Part of a small language model's weights: no biases in attention or MLP.
Each number is 128 + 24 x the weight over its row's rms, rounded and kept within 0 to 255. Layers, rows and columns count from 0. Numbers have three digits each. The size before them is the row's rms in percent of the matrix's.

# down: layer 10 MLP down (transposed), 2048x768, rms 0.0673, rows 1082-1201, columns 640-671
# gate: layer 10 MLP gate, 2048x768, rms 0.108, rows 1083-1202, columns 640-671
# up: layer 10 MLP up, 2048x768, rms 0.111, rows 1083-1202, columns 640-671
down1082 099:141120148107128160154128093132136108111162173097150086155127129158137115090082119110121095086145
gate1083 103:145149100147142146128152124131173119143127129155134156152123102136107134143107131103111125152100
up1083 103:125134151140113127138104159140099145134088125105109078101157118096122118159141095131142123111115
down1083 101:117147169160122093164154121146077138140140110137136109134127168120134115130110132126150136174081
gate1084 099:069125113154132109131127091176117125119170137103108122156124163170164095182078117093165139136112
up1084 099:153106130096151122122113127135122124139084132142167109123155111149112100106146181165120106135129
down1084 099:152143157161101143096147149148132133108071168129195142142147122123120117106131149125082123144120
gate1085 101:099122150159123101125136113133144141148105141145141125164129112153156157142125154117110106089126
up1085 101:123114124126097100147120118125092117102112088129176125138156129138120148145145142137067088124093
down1085 100:108137140108138085086122121117125127114138121140134130089159162096155130127089105189061112132104
gate1086 102:141128157096113156132102147096098099069134131126147163120135200135124148092143120122105100137164
up1086 098:123125118149163127146141115133106157150130138112118142152165116157140137098140148104161119065144
down1086 099:094143105118118108119142171093115164115146123110125130116094105132166103133094147127103149120128
gate1087 097:178101121112132190102138131156082134125122155094154119115119146080103131083148130153147149091151
up1087 098:128157150127134120123086141184163143095110073128170128130152142136152103111099105094174127180129
down1087 096:097152122112109122139130142109122124130157145134131152112089113144137115126151095135120142122059
gate1088 100:118104153111122119163132123124169127161165135103124179147109103111126137079137128160106179172083
up1088 102:129203092152161144127141163083102122125124106158092103148143122136111163115078125109115148105162
down1088 101:094180144123144147121115127113144104152138151137129138186148132156154123111125121136123154123179
gate1089 099:123130140112128128149100144123144139127143095120114129141118102151090135111128150171152131085103
up1089 102:108137142155130106122128105075133145127157160133149152117141129109141132138122131086114137142108
down1089 100:137148122116123089110153156099112119083132141150120123121182082081151163123125129093116125106109
gate1090 099:121150165128175152131146121132111102130166099138122135137169142124098099122121135162103117130170
up1090 098:153175163124112132138082102090116142131141153113118148109083146120125171116139120092128126155170
down1090 099:141123157093138100104135131134103139121157135103130075143098125165140124168167112134075103113170
gate1091 101:108191118128077129153143125098126148163110110121122121123139103139117118109143120121139106114122
up1091 101:135095138116146145132154152097098101105129154142150110173079131097140128158120129120125121096093
down1091 104:116146075107117157133133106150129125145147105108149120164153112144160134155109108122102120142148
gate1092 102:115179124154105105157142080144118129127172161114081139058106087117140116123085132151137112165114
up1092 103:136151117110122162113093112161123127117157093124144122115144148103146114136159116124173139117109
down1092 101:108174095126130085107103131133104181128120136130112107133166108130096163127119133134113130156114
gate1093 101:130129086133137146101141088141116184143120122161148130181091128101145085097176151159124106120116
up1093 102:100142130133102128119123146094125139124118124144174073133131157119138107145102132168136147136080
down1093 104:110142114131125154119124152128135173124160123133156126118126115162147121081124109098141149125139
gate1094 101:152130075131089180140156131105134117186141125125140127126157118133151108108145134120133153153097
up1094 104:094131141113121182118117165113159103143126134079074119161163149154123127134147100125139104118160
down1094 103:148148091161107102136118161096134132156089111121104123133137150128137148100084091109189162133125
gate1095 099:123120137168119115151114145112121144093135153124140104111111137131157117125140119119186122127150
up1095 102:103148132137113131100084140123147137144111133159069110132127111125144138082156128105152186122100
down1095 101:136151088137103124155137126162107113123129144105140126126131104142159096154116111096100154132153
gate1096 102:143138102112161129148115124096119134144141096131109152086117156134130142158144115131148119117138
up1096 099:127121157139153191132165116096099113118139141129160134117099103085166143109156131154198078135133
down1096 099:110115134119138132125134150141148098191086166122152093119120113118118165098135115071143083104121
gate1097 100:118148124148108133122161072159166149119131165160124152097121159132121129140106038073115127137124
up1097 099:127113095143106106095109171094150158100117117132161170150131101103103115150138156127152125154114
down1097 099:127141152140153099135153154165158087137135178151125155138207127088200155135140087182101091094125
gate1098 100:120169123084131143148142083091105114090172154122162144141159123123122123167094111124132164134112
up1098 101:155075102149078138098141138141144134115132146122187155112106133138149139107150097163122131091115
down1098 102:119113095155112098154149108183130116127128109091163146140126094119158136144143136153079103140133
gate1099 102:092154117109164160145090152092118129092115121114093146122111117112107144125184079144139138155126
up1099 101:150079083107148146119117131123132099135150148062152135168117100132118122165139120117147139099116
down1099 102:145119116122119105153122117110126117111120103155109130096153135160178141145108129141108130147103
gate1100 096:130103119115137151106149127095090104081144123137130112122152120123162126135105075135142119149160
up1100 099:130132128138154075152114156103121147167128109095115121166162165094144153120097109121168131140131
down1100 093:074129139104140122124122195123155126122143148155111112100125103107096180167128139138103084129116
gate1101 099:136151148144109110157207125126090209105126110082137114108121150108145139164125102115131136186125
up1101 101:107141134125099108096123166136156106084120138148117166127172119129115106143130136197124108122144
down1101 096:093138154117149152107120131093137107156160122083150100145131134127099132106158121090089131124140
gate1102 101:147134094111137160156124083115107178137138050120144141130121112177108140145122105128159134148138
up1102 101:142146147146118099125108096088163122128130110145092127133203126082111174112139112116166110159133
down1102 101:118180130165147135131146135140146156125127107122136141138153127103119131124110142130131127128153
gate1103 100:122135103101082125138150129119102126158073129159112119070121098111145135107104149097130096113129
up1103 103:130150103111109127134155083142120123110160156091108140137128147138129127157145128127168140093130
down1103 103:142166104182093130131130118113124133137097125109134125121129162140154127168108135106144130117124
gate1104 103:087125098129111096172107161163178123102116092144121075109137109159122137123127144115110144145114
up1104 100:146120139115174086099120117133166137125083115110093126082122160123137159127127151114127115123116
down1104 100:122107109155076114131103110133137123130131146135134138121122114088107144128119102131151102122139
gate1105 097:145147144119142113099152118165167146121118116147115149160124172101163084123136096119140142134174
up1105 097:109133099118155113161168160104132158128125139120138106138127165129162130135109114152102129101107
down1105 099:116176116081145142103113132139159172119131119133128142139144185164112133101140115119158138097161
gate1106 101:138111138116161141098088121118172103171114120140149148168137152116132138167139101137096131092084
up1106 101:103105144111106104139137132140113145146126152129122157135168129136149142122115148135115131125147
down1106 102:144087092137128108134083089159157171137126161142117160107147144145183081141118165143126154128149
gate1107 100:157080124163149119097143178087114091152101110179091125110116147107165145112142153112147120179184
up1107 101:121119108115149118137169123153113202091130179114107117082104152150130137196135168105096081109122
down1107 101:084116103114095126105140183111155109118095094155138152120081108112115126151159128124110108158150
gate1108 101:120122159156147100166111162134128123156132122115134125070116137142142135115077138161169124188122
up1108 102:104101093148111116085107170128153135129149146112120151110096123092114073159109094127144105126136
down1108 100:109121163130122129110102130152157122146172130130113135108116167138132168109167113129155093135133
gate1109 102:192126131147137131136127129153139093136103144115138124140141139094123101127113099155131136125114
up1109 102:127114134129099179134119137132129075150086127149152111165079105124103126123126144160176123148102
down1109 101:109153153151095133140090144099104122102148140140078108097096096123120143078112150149126107154147
gate1110 099:111128154154082124172113125139113123074131121110138136127148057129171122166149114151182135138111
up1110 095:136158137160122115119124127156121146090124149097157150150188139121136110165189142145116123124134
down1110 099:151122134104085141149080119137141114170092117113130131089113108098108128128136139130200110116134
gate1111 100:137133143141129118150122165142131121105092133140121109088126128142106138126160084116095086104138
up1111 103:090112104129156105171139084184139123091125123112116119179123095103154114127068135113146120147170
down1111 102:108153141122112145176178155149159122092136141142143107141140107128165132113096119163113110072148
gate1112 096:116174143127152104093169117125126148126139146103153123116098154157148131101121126149132149077121
up1112 100:119084114140148156129110111118163098149116102107134139135145151082117156131117137084135127125095
down1112 100:116171142213094142172125174103157120115181153145105165164150165152086129182120129124132115134137
gate1113 095:119138144075112112135094156148127141097128099092120078146115090163134143139101116129117152125125
up1113 096:148118119144113125134099143079065103115116132100131087143120095169150140149123137128165136154096
down1113 097:133124115141132137124087118100160145169135137165134084076115109101128120123115127090156132149141
gate1114 101:084135152113119170154159153172125119155161112128117112116157137142138135114175143151140096135141
up1114 104:136140168154116133142121126117156175133114103147166103131140138076173156131102098145103116131066
down1114 104:132102119111098083120093121147092111162168141105084163124127105104135130162089150190142129117161
gate1115 100:120103117098113079109141147110100120121119151165128104148122098184129098128122063113120104115136
up1115 096:170122127116119137135170127113087107162123128146121163106089154143122116108086138139118167138134
down1115 098:144130164118096142135085141125150156124087145133142100129107134115112128124101125116108146131097
gate1116 103:113136156132144137168094125136120126171099194175171096093131091131149198135082135121119131108117
up1116 101:132113120123137103119155177122133128148113134125182142125112137091146152140123157143109116145115
down1116 100:118093130145141089096112130158134085117108132141150123116117180099127113144103113119085174150110
gate1117 102:130118166150122144187150164137161096136116126134168155107092115128121135150141107146132143130148
up1117 102:131126101115108123121137127134080101148140075135118140139114102122121085126160143072113140107118
down1117 100:142117132126095086151132107168136115137100088153134126089113138119131088158122166149115156115149
gate1118 105:089126140112188125151116144108138155076113168178169159145112132122110138131132161118113131136082
up1118 106:174116088129108139118103156146120118149128157122151135127121117154101129121127121129090154122114
down1118 102:131124116166118119119083151140128082168113114120160116110109109158053124088133143158142122141080
gate1119 102:149161135105158147144146119115143111106139156150094114102120098142168146155176102174098122158122
up1119 099:145102129103145168163134133113101178115100175136143121139119141114135116095133145134116146116148
down1119 101:143109131135155113145121132139107147163105136114117079178128098111143105131161128161154173156156
gate1120 099:101144134101148132137151149165114195123119163160119138112119164109117121149090140116163149126126
up1120 102:117149128108128123138125098139162142145121181140150132144082146128119149132163141116120102144139
down1120 102:130130126123089128122133147112125154084134109073114133140120158141131118133123115108151163153117
gate1121 098:115112146144169112112136134183139147147110189135122107162129144091114119136148127098096103138139
up1121 098:155140161108145114112123145136114094110111138135126127133104154141083119116138140141123146135162
down1121 097:121158177149139123143127114142132143086119145095193142128110143156036118147150138149112066137104
gate1122 096:159131122071129118135138192119106212137039133149121122150126083131128154102127120134116132164130
up1122 097:133139097114102113092143138101138163151074094162117126143150103107101103079158072174144136122082
down1122 097:119116103099134107153147128146153141161110148139124102127130174115099143086110111104103158116136
gate1123 095:143163101109139167117182111149139145095131109102117077101096159121109129172112136179088108110145
up1123 097:127114168161152148151131120116132117149096137108111136186158103155147103111132141113131099149107
down1123 095:119100144143165109146117125131117110144131141141136121152140122128150145100159147129142130105083
gate1124 102:135144130143158131151126120179090136106086138130113143146120123153124103126168121116129127168157
up1124 102:125107136131122168128121127152147149111118119070122109139090089131119149098158169117113113118107
down1124 103:099087138148150093129142107133122163098143122099135109161159098075076132129139107125138128164102
gate1125 102:160158130217134138141128150101144121166141134109122135160108140138149123092167113115119129117079
up1125 098:102178121112121120117137113183086124105159149082142137088121130106119128145116127084142117108143
down1125 100:151161140126122152195161139139074108133089171097157100127125129079170119135097135127125116133087
gate1126 100:130141107101087100124131162130172152146139104123154136151175112127151128144111127113133153096155
up1126 097:170120111155108154138087132154159101177140130133133128131088131130107095121136129114129118130152
down1126 098:191169156156107096161117073126084146107100081116114101126143100114195105120072148109132101109115
gate1127 100:182153151116103123142113162123116109112131101106153126106129100131169100141108151100127153123144
up1127 101:159086129116144135129125130145125149134167136091125137178102171139132146127072154083088110137154
down1127 100:081108095150149148125086128132128093143156120134101103117121105145099145147127126139177143166105
gate1128 101:126088139114074103158141133128110160097101155126138165063107127168121097174173111115149119109069
up1128 100:134145139123140127147155126200108141141108136162088108137141146114112091139124143140115142123143
down1128 100:124136130131110088150136091165175120142139077133112108178174101143175117131135141123130163074145
gate1129 102:094130124171150151112102165143151122163129106120131116159103149114160142136125150089134151165118
up1129 099:115077110121151123128153154163121079117121137125121104160092128115178162154107143142098135128153
down1129 098:153126083121151106134132141155122143106132111109175151187120152154117154090181189144099139153145
gate1130 101:131138100119116147117200149118124166149147152171121135107144146100122107153141097115111123142154
up1130 098:157179117140150112098176131109132109078113109139126064129123144114138117130131095166142091174140
down1130 099:122129154095149149173136125114111176099125142125118123139148132105179102135112115155124075170128
gate1131 099:141123141094154093132142150108106072137145139152154092094114104132153163102086122141091134132153
up1131 097:095126087156152143107137129102164138103117127153158106096177128106141103099117146129126152114154
down1131 096:152130149132135144124147099146126167090119085149137165062142144122124089172069155144128116117130
gate1132 100:177134104124116150128126155137106126182173136128110152111123170152127198118134097126095116160131
up1132 099:125151103097131152125131138134114113116136101172134115084126165153129150099129128161133099131159
down1132 104:101163109156083150165095096115168133129103116156109162131171108154170158113105110142111174174135
gate1133 096:120124138152125120130153092147131104133116085138094126137140109127124141165109125120140123143109
up1133 095:111114131170125122168115150089154108148144159133114143114121137157133135105123125137148174168117
down1133 097:088124123128141104124130155175128133119122119165128087156113176155110108098147148134129131108120
gate1134 101:144121148123108146114134146131105169148087117127162166156136125143146124171126075130100120121131
up1134 098:150131139109081159071138145123154175105108123114096129125149150082094127128099111127093169146167
down1134 099:136100142135117093109214063100106129080133133128115125104093136135161084150114097144136085134121
gate1135 098:116155157133088107132070118110119133129100127141097097131158154130120161144133146130128113140091
up1135 099:136163141137099098110125111103093143112131106147114106086163107139135093166147091161107115183090
down1135 095:109100134136115134105099112122135171172130146143129150107144125087165121167105140129163129166127
gate1136 103:144129101138091134149122122141135087140137112115123128143117121118182136148168152130113118130104
up1136 101:106132150091116098081132124159118098146133112120140156156165132093137119110158154100147101144061
down1136 097:157126134110124151108112129102165104107149178164123116118135125163083117158131141179104144144120
gate1137 102:168097160121105140102119136154162159139121141162166060121133142145127122113139115151122186113094
up1137 099:151119126144115117096119141151108140100124106136102115133132131118130124119109144127069092156116
down1137 097:144125110150110106120159142122132144160139150112101096149170109146173155130122154150125152139135
gate1138 099:102108114139098114147053054086108120167165115149130139146092163101158155169151157086156123151162
up1138 102:097159118097157124100143107136179129155123133134127157105171117168121081171106114143080119158136
down1138 099:096117141102102139131154077118103145119124145118160140120121175097136090127114124158087139132129
gate1139 098:088165165140094138099108111153153120128131118134155123145120114126154131164112166138139111159140
up1139 101:132106131121105131142139161160112141140152148163130152176162155164124084133133123152127122141162
down1139 102:152114122164121113140055110121098153149111126101173120145135113105076126129151103100151136137092
gate1140 101:119105166122071131143138152120153158109087115128128135095133138135135113090140154125156153106147
up1140 100:135131095151112170140115115116151154148139097144088122115147093126123186154121099098208134139113
down1140 099:117169146118102090170111126109149176136150137110149116144112119124146100131174170138115110145150
gate1141 098:125127154141149105148087151135129188143122099121128147146155090201169117133127139138150129087110
up1141 098:102143126126135139172087173130132142161140140118148117110085143131132138125136155148124129110120
down1141 100:085149092111136128117119135168150189119130132119142099174117143141102138105141133124144070154138
gate1142 106:127139146162131163118113101156149130098151130077100099139157113102120180083172118084138132107109
up1142 103:149145115132077123125155093146119100163109062118133182147109120123111148114125104145072224161119
down1142 097:118148164082114115127137136149176081114196108113146144194137132116210159100109107179086112150162
gate1143 100:140139098101152166111119147137144062108119129131132092107146159156115157120158144146136118096123
up1143 105:142122126134164117127160163172138111097104128145120119144148131167138145132150154133092127085120
down1143 100:124133158103147132172165102108082122138142098147170126117149145158142129176129133127167124102152
gate1144 099:112143126120114088127142135106188129160087086129138136145135170124137186094144122131162160145136
up1144 101:139116108146146100132122120120118136115073143112105132146104138179156102111082174140111145120131
down1144 103:129192112149111138101152127157087115125097138173146179140169121128171135148122077149088146151131
gate1145 103:185102136104154128097178098148127117163136085158140122157089089076098161164123122123122168146106
up1145 105:114149153140114142113130126105138150154127134155088080093167091138155139133149142083143128158133
down1145 100:162145096149059127158127128123131181096135157122101146116134122185104100094126120104101143139125
gate1146 099:183132128125123134119161141146167035143159130097112133075151093123138123156143100136094137083130
up1146 101:118125166126088105129101134119075157147120175148167117145099142131140119125122151101116124140131
down1146 104:154126071085119136182104127115165149139111105122127137139168136071133126113160152104122107096097
gate1147 099:099127094186163104135067152141150145121144076107121092118160132121169144158129154132136178140129
up1147 102:144180171154108116102100165119113112137119147109174157134164106139113170107130089177134115092144
down1147 102:133126117130126127129148125089172111134117096123145149097096137147198129126129122128084087126154
gate1148 098:116153140151165139107131115127136094105143132148125125142102112153111145116110105147122134076112
up1148 098:159134125101129128127151101153130162092156156127098150119122150143111118102131108129127128141081
down1148 099:158131146194109105119120109125077152107121117135111091154150086101135165108116137118107143114131
gate1149 102:158153116146124136121148117167138141155091129159141129096126135098189134170116129087165067151129
up1149 099:117135140111166136128113119122096152108128125145169140157154110109172120141148108085130104116131
down1149 101:093107146107099122117140133145176159138129156121137092122149158112111149080142115131128103160161
gate1150 101:133153143133112086141146139113108117149144150159094191143167090106159123113139096140109154097150
up1150 099:123112150149153127138165144123153133127174162130173138169106156119143143094119103129075099148146
down1150 098:121114133078184135118106108103124126137142106127174091125137131098082085132116093147097159142111
gate1151 101:078149124142155133122100112097114104158147141150142070112112127120157133158144148146153199163107
up1151 101:135115133128143129130142153123152155135153096103101146097123120095078099152117111164139109122160
down1151 102:131148115132116137113116111133101167099111126146079093124117083152118114156115131115188136130121
gate1152 100:113180162153117106118128106127133117125107122147120138140091135147116134092146162128119136153154
up1152 100:088165107138118124083156116137107156111092122129126101114133095096167102117109090125159129117160
down1152 099:141132175153116129132120156154116117133087134122121122143160128112139129137145143154091128106144
gate1153 102:099141150147109121133138136131129155138122132153168159168154130118167097151122147141174160167117
up1153 100:099142098165116120110094090114091122118143154160141173134117132173124107100138085100131141155169
down1153 098:089094118132156172124130110122154093116159127134124112117110143156076077147096153088078126159152
gate1154 096:179101133126132109110104147131102132117145124116099101125124142124174098107158082119108102112165
up1154 100:191128127142114133144116111138095156091120110096108119102112149137175215119098129122133104100104
down1154 094:130074137133097114119139085098094103088110149115106132122129137109101129156144162104102113111167
gate1155 099:098119082102121148155100128122093127142104107077122114076152117119128126126131151117107134145111
up1155 100:162136090148160151157072138121139095110126116160148125158150122121128102131118123125070098150150
down1155 098:131117133136053172121123100121120131128128157123155130148146121123227133128121114116096127130162
gate1156 098:122110174140106116130147143138134147160149117089135139132132129145131133087116135125118139178137
up1156 102:141114139169138136102161087155152137108126142088127112158109107100121123135136126119138152116139
down1156 098:139124132109117179109176147115085116129098128137112092136156063138129096164156124140103136138115
gate1157 099:123119139116183123126152128134123140155106121115120142185134153129123129145090093095136168112121
up1157 100:140127145099167130063132119129157100139166142147120160152116180169130103146134080126144119099087
down1157 100:132105129130142111136168121115143119101142156081117117171159097144143115101180109104131099133115
gate1158 099:093104128177138127095176097137095128099159182084074123116124129146148062183174138110151136131139
up1158 101:148133136146136085181102104124093104123153095120118118179098108111149115126129148138142132167168
down1158 102:149081115134147148152103127160160093124158081129102145172128155103142111136123150126150100102131
gate1159 097:125126182120113144123123141160097167106132084117161164112158131123147095104115134094139105132124
up1159 099:142159104123126132132056116183114134080113118096133152160143145142123097140140104122133115154142
down1159 100:099110130132083103094102124194134108094136141130149101085113127132033143156119151114117133116111
gate1160 100:135123124118071144119139166153169151128099122162130125105161131089119113163065127115160099139139
up1160 103:108109102113124099111096147108128135134112104131117121151152129132135108124135119127134111170123
down1160 101:134154089154146119082145119172157128147127100136117162055163117104127106138105124121137181132126
gate1161 101:145100125125145129114132105107154106089107118086145101117180193153149128166105096095103142102105
up1161 100:146131138141124096149096121120109099171162127112141130124123097112153143118118142098110064153146
down1161 103:115153102155153123138132147130140138143132096106118146102112095142194143142173121102137129180101
gate1162 099:140133150105117112099155136152148132154119150131122093086155083147140123170143157125142122120133
up1162 103:128110121114167113119088140147086171121130116130149138129144135086110096099119103136126140115180
down1162 102:096135136115130135126142147133136138141110145182123163112097151199167126117118111125125130161147
gate1163 102:154151123138151081126155104148160121147121132099110123130115147137110120102156124166116119128061
up1163 101:173165130139122112124110141124144151118093116156119102163129161101095085107145138158109135149149
down1163 101:138141104114182123129133159140124120122131113145095120099180136163129135107099127105120154132131
gate1164 103:129173123171148136150134154152119133119168131139115181133130142134143129101146096143111122118130
up1164 102:149172101136122151140138110132118140111127158162151148109119145158157106133149099129133119093104
down1164 102:156084147110140153149160129080115069124138154117111174149099088100162133098120144128161137150154
gate1165 100:082127149142108118103126093122182125129109159130132113142095112111128131130163126106166116124109
up1165 104:120104127156100140106107133143149141139123166168098103112107123087135111118147090109120150146148
down1165 102:133131164131096122167126106134126125110092101189141144123102147147152137141115139122114088150138
gate1166 098:143135128119132110103145110131118127163137104131157112145112146115156109159171137121145103158090
up1166 100:146120159147136160123087144124138172148137109136134148123161125159158074143158097132154161136100
down1166 101:121138112116109149168131115099130111149119144138123125122113130141102106117140116131126153140145
gate1167 093:154112103174094149120144116151144096158120149074096130136063141088114119131083079087129116065142
up1167 101:164141112180114133157154124147161105152121136137165136167104119112194114128123131122110130075115
down1167 096:126091094108155116132143146134148153116105115146065116125162143090013078150147097133115144148128
gate1168 099:120104163092115112080087170078142102124094115140118124120166114112124127124154162112135125156154
up1168 102:141110114137137160143137157153101158153131143130124090104134148173151141158127131061080152165111
down1168 102:116154111143161143117114111130183130146128120135095098142124127116143148067142169153161119105111
gate1169 097:128120157110116137104132120165167120097132173066147143104124134141137128089170096102086107109104
up1169 102:143072138117115150149068124139113114149113071127128128157141134122115144117154116128118151188132
down1169 101:120143140134157106123112125137134120096108123094160121127113163116173156134120141121101097165128
gate1170 102:081142158142127133103169144145120126125126124128097069098116137172144119144131112123160131086140
up1170 106:130125117129153139110119119130136128146167138151135103123175133177144089151138134147124132158129
down1170 102:092079104068147129131102115131171113119096136150152089115153088131079100092123137171095125159156
gate1171 104:147177127109094130107130137091127104131163077069123135071129129087143111155163115156133152137192
up1171 103:125061099111121188089126161139154141118119125157150144114124136164125137113113161117164164150087
down1171 100:129121089076148167152145154130106160124123096117146161136138113167151157110133152109137130108110
gate1172 098:098101112102124107108100101108093164149139155099150173154101145135133175140101106128161193163107
up1172 101:149177136182148120103143124132153132073156121151150081111143111088144081071149171112132106127135
down1172 100:165155138158142086132126111131160101148145102122113113149156102102123155122156153143122122125133
gate1173 100:123115165109084120180117152115130138154147149126162129113113124126142095156122140108135151120121
up1173 097:125126136118115115139130112114175138156107167114127096111125141112112123133116144109143123160124
down1173 102:111113115112104135165124115168163103093138149176143104174142119137162102108140129120106103120120
gate1174 098:197133161171161170138102117157109145154169150143124162143132109121147079137115143148136085147127
up1174 101:136114110130137120138109141114130109139130127118161120100181120140108161140087179135132157131138
down1174 101:113118149121135119175121119113089103121087152110148106131147137160114129133094092114168092152139
gate1175 096:132127101121125150108140117114152123112155127103147139112125151080113184140129103136147121175109
up1175 096:088106135107116169149137093100146107131166139113147100125131128143133106132154163100117112123124
down1175 099:114117097125128087125121148123179105108098097074172123150094110105102112165140168122174126133182
gate1176 101:057103150147136160141068118128185136156136097136150155151109132143159097138154130175121117154091
up1176 100:174103107109090113098156153133110140145077141129137164157125133128105161090164131123168115108156
down1176 103:126129107142121159116153130161135140154106140107122111145105167153078110128156061133089138108138
gate1177 127:119159143134112143181140105150136151142131121132154149133124115151127133131144143125122127152136
up1177 138:114177127093133116117105110077135161120119153133152100129112125115111128110117138132149093122104
down1177 117:104141143114133140114127119092133121078108160130157112149139107122108130116142140115150128133076
gate1178 100:132164094056129118116132119200092111135140138119122109070170132119148085115130143079110117152161
up1178 101:119114146156157135097134067100146132096135186095075169142109164124141170123120127118098120089117
down1178 101:116131108063099158161111094116139108143098153123100089157159171110086103119093091112126103115133
gate1179 102:139125141111117159132109127138107098123094109129109129146142140149122128119138149165127129138151
up1179 103:144111135142116088128105151087126119114076133149098145126113121164125146101161127098087119138090
down1179 101:135121091156147109155101079093140146144146127112144115144097146090099127126156132092173145155125
gate1180 100:107128118142153130177117155122147159161087121071114143153154115155156106125115115163114131136117
up1180 098:173085133109131059171144128121145119115153140154100167132105116154104112129130165100105125123111
down1180 099:114142139153138135149156134079144101130103158049112148131105121144157114120142145142077130182102
gate1181 101:158109149131110109101119104127143071151115091123105109156121086115153099093124138134183119088089
up1181 097:152155124148152131196124106135111143118141112132175125138156152146175129116149132143152081143134
down1181 101:106090118117152158111143115151109117136125082120108128126121152130110109107107153157120116131114
gate1182 113:130148132144140119127115128161151132145176127124130116102140120092104165125146130133080073118154
up1182 109:165141150099109132114166130120133152136099166146124105125145116164126101146099157105153131126119
down1182 109:134112130113107148137115136114159137138161123108112112151138141143148083172117141151129126123111
gate1183 101:156138155151120183126097150130103172139145122060104106125113100123130144137122106095130101118132
up1183 097:131192151172176102173121114125165158153152169110113110147114134176137156114118086162175118144150
down1183 100:124077135119157106071144135102100153110132105147126110144181127101117143140109109130168120132127
gate1184 100:110114108132129117150091128130113126114156150147113163118124113139151135136100107144111136114109
up1184 101:123140118129124076165116154121126163139129120125106133090101141143139120102135175113173133084105
down1184 101:121122145111122133175118114121116101111177137112111142131151154129147142123107103108110136139112
gate1185 101:098140081114117119127117137127119102122136123146114156172160112126143160136090145110152116126122
up1185 100:149145121147168130131096141119115125132152158121138111146168144120122126131087119144121124124119
down1185 101:122152144136131127130067136143098130120159180147143091084145121119143125116122139084126123145147
gate1186 099:191139132165114111119159143117142154111120112119129141120089079078137108151124090086115120150122
up1186 100:162138106094109145096134165120163137149154168124139144111188143150154135221184121145126151129130
down1186 099:144146158148132122110138136169140114171114142115175110131150146115131083125141099120115106130152
gate1187 098:139120152106134170100119120151128148123133097117155173164134096155173101092087138096151140141113
up1187 098:165109129132148144116122100120125098169128122156151142098149147120135124126134154130097115160123
down1187 096:099095123125127123179132109091151098154092152102118128150088106100188121145100127172135135128158
gate1188 098:151133127119125131137144110157150160154099119125101167129129113126113064155085134126142150178129
up1188 099:100132118106123134126180183102132153109130158086156147147127116133136157166112129146115079171094
down1188 101:158110101124125164131099143144108139139165138112108120135117130158186081130148151120136116123165
gate1189 115:108139084116142140090112193133148112120146121131130113110130111116120110119138106145094106149166
up1189 115:135123068104123132061097168136115119107117136084108071132116123126144109155121106139120108163160
down1189 110:158164135126110159147123096114081125137128123104096074107140119110118139154112090100128151136122
gate1190 102:160134105071132113143122103142088129114088120109128177146139113134123114111077142100115126146151
up1190 104:162131097101142139148159117117128115094102143105126182181163162123069111112114140125126112163100
down1190 100:172117126124089091115130148111113083123111130129135168152094151130170157133178121119133102192145
gate1191 097:133124113135099125114132119170164129088098137081106165140078101087175119141120120133098103141141
up1191 096:135090174107147096136135097139082160104101111151118089170111106109122133106149122152136144155085
down1191 100:156110102141103112156098123108160120113123126154101128128144142149191148139114132119130130147119
gate1192 096:154096131203164124157123157127151121133094133065124127107163138139133149081138134133155102132112
up1192 095:136116139151143138112118062155083088106148156130152114134111126138112174122174128124147112143094
down1192 096:117124143119149132096096113129104136128130156111075104125192100145157098136123147133117110113120
gate1193 102:102121176137150117167154152098102152147097143133111148102119129127114143112166155138148135126118
up1193 100:128142119107135151124096106163172102122122144161160139143161152112158110134108117130161191130161
down1193 100:118125127113136146132097107138130146159176115127147139118133092175144150167204142126202143136136
gate1194 099:102098100139105123132142141155131097126152130108117123154077134107144134099144123120141079167108
up1194 101:119136111114148171078141126148106141122111145144103159114143082149120129093095098102135141152113
down1194 100:143127110104166167130152118139124152120139144151132116096130158133109094134132120146099085112105
gate1195 102:142101125174133074118143143107159131156140120165139138112122099146118117138094119094123145134157
up1195 101:151135136110102118149119137184127153072173211112141111147079137108130132155124136134135145111131
down1195 102:144119140083130143109107095141133132125162110123120154171162189103127146157108141164134121134126
gate1196 099:128089112104120139100086122150081128161128126139101098106168152181146137107108099102157128110116
up1196 103:132092095146159113132087104156092132124119143094082132109114079156132100146109100088181124153098
down1196 100:102122132112168122158130141164108117086107141132140110151126119115153081153117116161157172106112
gate1197 138:104120084150122140127162121129148093123137172099130125143185122129162118145117094100113123120128
up1197 102:111127124171132118105125152127124107119161123125141079148133075103123114112146098120072108125128
down1197 109:138142110147151123121126160130143153177142171112089107119164117177115140126137122111115089152171
gate1198 101:133106148108126130161117117157081094120130138130137154142121137175146114125136106083116098106104
up1198 100:135123138092127143126125170117111094137159114144170143153137107113112110088160105122120075127152
down1198 099:083139112078128178097155153124114133160138162101128099094127124102144129131107124119130136153107
gate1199 099:144077125177122114103105115110132105099150140146122121144130139160164100109136114101122140138162
up1199 098:150123160116140114166129113150109174123100159099127140123109121095156132121130106092148105116130
down1199 099:136160139132115105174097093117115135159093116128140139163103124123110147175119131087125127135132
gate1200 097:089111130137077150128095095166132108127141117139125140191148139102145125173109118124143120080136
up1200 100:082127101105165088135114131117144136143149107115069126144115117146167112144144159112179168163139
down1200 101:156131152089109146172180164096095179151146128110106120117126158096135067107147098111167132134149
gate1201 098:090117123154139081161087130135084138114157172127107137182157152132111122132148099129116117079104
up1201 099:149134112118105187158142123111119168140132115138137098053098090111112140130089130097139155101131
down1201 104:142129117129089137138121134166107129135176132098137116125134105150118159127133143164117134107128
gate1202 101:135145125165132123122141149148156120125093144111150175101116133119135125089107121168116111120105
up1202 103:109139111113135089165133119108124125136141123147152179118128180125144088137105135114147131100146